config.yaml
n_head: 6
norm: "rmsnorm"
positions: "rope"
rope_base: 100000.0
Each number is 50 + 10 x the weight over its row's rms, rounded and kept within 0 to 99. Layers, rows and columns count from 0. The size before them is the row's rms in percent of the matrix's.

# gate: layer 5 MLP gate, 256x192, rms 0.247, rows 236-240, columns 96-191
# up: layer 5 MLP up, 256x192, rms 0.246, rows 236-240, columns 96-191
# down: layer 5 MLP down (transposed), 256x192, rms 0.231, rows 236-239, columns 96-191
gate236 110:36 50 34 37 68 55 10 52 57 57 52 45 61 47 57 60 36 53 38 59 57 41 30 41 56 43 65 59 58 40 54 45 42 59 55 54 57 43 64 54 72 49 43 51 51 49 53 55 43 56 46 63 50 34 42 48 38 50 51 55 52 59 41 63 68 52 53 45 46 43 59 72 57 66 60 47 59 47 55 40 62 41 65 59 44 45 61 42 39 63 43 50 36 45 42 52
up236 108:48 64 45 56 77 55 48 58 63 53 45 42 75 56 51 50 47 53 69 51 59 39 52 50 50 41 44 48 47 56 45 37 62 30 38 60 52 53 45 48 31 68 57 51 32 49 51 54 37 48 49 50 49 51 46 45 29 47 57 48 54 55 52 48 61 42 34 51 26 47 37 67 33 51 57 67 52 39 46 44 52 60 39 31 65 58 39 53 51 48 48 59 46 29 59 54
down236 100:53 47 52 69 41 53 59 38 63 33 49 56 42 50 39 51 50 62 46 45 47 42 33 51 32 53 41 48 65 62 56 73 44 67 38 40 46 62 41 61 53 50 48 46 61 42 42 51 52 62 33 52 45 44 43 60 72 59 45 46 49 30 37 52 60 42 45 57 55 42 61 55 64 49 56 60 25 49 68 54 53 32 64 52 53 55 57 46 47 17 38 40 37 55 46 49
gate237 100:41 51 40 42 60 46 54 53 56 46 37 37 53 55 70 42 70 45 45 52 41 41 54 69 53 36 47 59 52 38 56 61 65 38 38 53 63 44 51 58 45 46 50 46 38 40 33 37 44 37 58 55 50 61 38 73 49 61 48 58 50 32 63 45 57 53 37 60 58 54 51 53 50 55 37 52 66 54 72 29 34 48 54 47 50 65 47 51 34 32 51 29 48 57 47 55
up237 106:42 41 55 46 39 60 56 50 46 32 53 68 37 57 47 59 50 70 72 52 67 44 44 56 41 45 63 50 36 38 34 48 43 44 45 42 51 51 48 33 53 51 49 54 55 48 71 59 45 77 44 53 49 51 76 36 55 42 46 31 48 58 41 35 50 55 52 34 53 44 40 49 40 51 42 36 54 45 36 51 38 43 54 52 61 34 60 69 66 68 56 70 47 60 44 51
down237 102:54 56 49 40 40 39 67 37 58 59 51 49 65 35 42 46 52 43 46 62 35 52 53 36 56 43 72 51 54 51 49 62 60 29 44 44 49 43 52 49 30 35 58 54 47 57 42 54 55 47 61 48 52 70 38 60 54 55 59 60 36 51 55 47 26 50 46 38 53 65 45 54 46 48 41 43 68 43 54 47 57 48 51 57 57 68 38 64 45 42 51 49 60 29 35 63
gate238 109:23 49 45 51 40 51 39 49 43 69 35 22 44 62 45 40 36 46 50 56 43 59 59 51 67 66 63 46 41 50 56 54 60 35 61 74 54 47 58 59 64 65 48 42 38 49 51 55 36 58 53 59 42 41 47 59 49 42 37 39 42 66 47 62 35 51 47 31 40 59 41 44 63 31 47 61 55 43 52 67 41 52 52 56 55 48 49 35 49 53 32 42 54 70 53 48
up238 108:65 53 52 47 46 42 67 69 31 38 61 63 63 51 46 49 33 58 62 48 59 31 31 44 39 42 56 59 25 41 47 45 47 60 38 37 51 68 36 49 43 45 55 62 57 48 63 50 52 40 51 56 56 61 62 40 50 37 58 56 53 42 31 50 37 64 45 49 37 59 51 48 64 70 53 28 49 52 47 48 61 55 43 28 38 49 56 48 52 68 36 63 53 31 36 51
down238 109:43 54 48 55 47 56 70 39 33 32 48 68 53 44 52 55 54 50 54 49 42 31 46 42 59 47 59 68 55 49 51 64 46 48 51 23 35 58 52 57 61 38 44 43 52 54 42 37 58 43 67 29 65 43 28 34 58 50 50 61 36 41 44 52 50 44 61 58 34 65 49 57 49 57 52 45 43 59 51 48 62 55 33 62 37 46 51 61 40 55 48 50 45 47 52 51
gate239 105:66 48 53 50 33 49 41 62 59 41 43 46 65 39 45 49 36 41 52 62 74 44 43 56 47 55 69 58 44 42 55 45 62 50 38 50 40 51 59 59 55 49 48 48 48 46 63 39 39 46 54 45 55 39 47 51 52 49 47 66 42 48 50 54 31 56 55 55 52 56 62 54 52 65 80 43 51 45 43 46 37 55 53 60 74 25 48 48 42 61 71 48 38 50 43 72
up239 103:44 65 56 55 57 70 53 55 53 45 48 44 55 60 62 67 38 57 48 53 63 40 40 53 53 43 74 54 35 38 51 40 45 61 47 47 12 59 60 48 44 57 40 49 65 54 31 42 32 55 30 36 62 41 22 50 52 59 41 45 50 41 40 73 31 63 40 56 60 43 35 47 41 52 59 44 48 58 45 58 49 43 55 51 43 42 46 62 62 45 55 53 52 43 55 56
down239 104:48 55 56 38 47 65 36 52 56 48 49 43 56 41 44 65 35 40 49 62 47 45 54 36 47 46 39 49 49 49 23 36 48 39 57 44 36 70 38 47 68 42 43 46 59 58 46 40 54 52 49 47 63 42 57 42 49 44 62 52 48 51 61 66 51 60 49 41 28 52 42 59 28 61 34 47 45 39 63 43 46 51 53 53 64 58 51 50 45 47 46 50 51 52 42 39
gate240 110:43 48 54 47 56 63 50 41 44 58 66 28 58 28 43 51 45 57 57 49 52 66 47 41 87 56 66 45 55 39 41 53 51 36 42 46 45 45 46 51 40 54 63 35 58 48 31 42 55 37 60 49 46 64 49 36 40 47 52 55 50 28 61 48 40 45 53 57 75 43 42 57 51 40 44 38 57 34 48 57 47 45 65 43 52 68 50 53 47 74 38 47 53 57 31 54
up240 106:49 69 43 52 56 51 59 36 68 44 49 52 56 34 40 71 57 48 28 46 47 48 47 57 69 59 51 57 43 46 46 69 43 30 62 54 56 56 43 40 42 59 56 43 58 52 54 41 50 40 51 53 54 51 58 62 47 50 55 40 51 49 35 30 52 46 58 69 51 52 51 60 26 53 40 59 38 42 58 77 64 73 39 37 51 63 51 44 26 52 56 55 52 47 34 36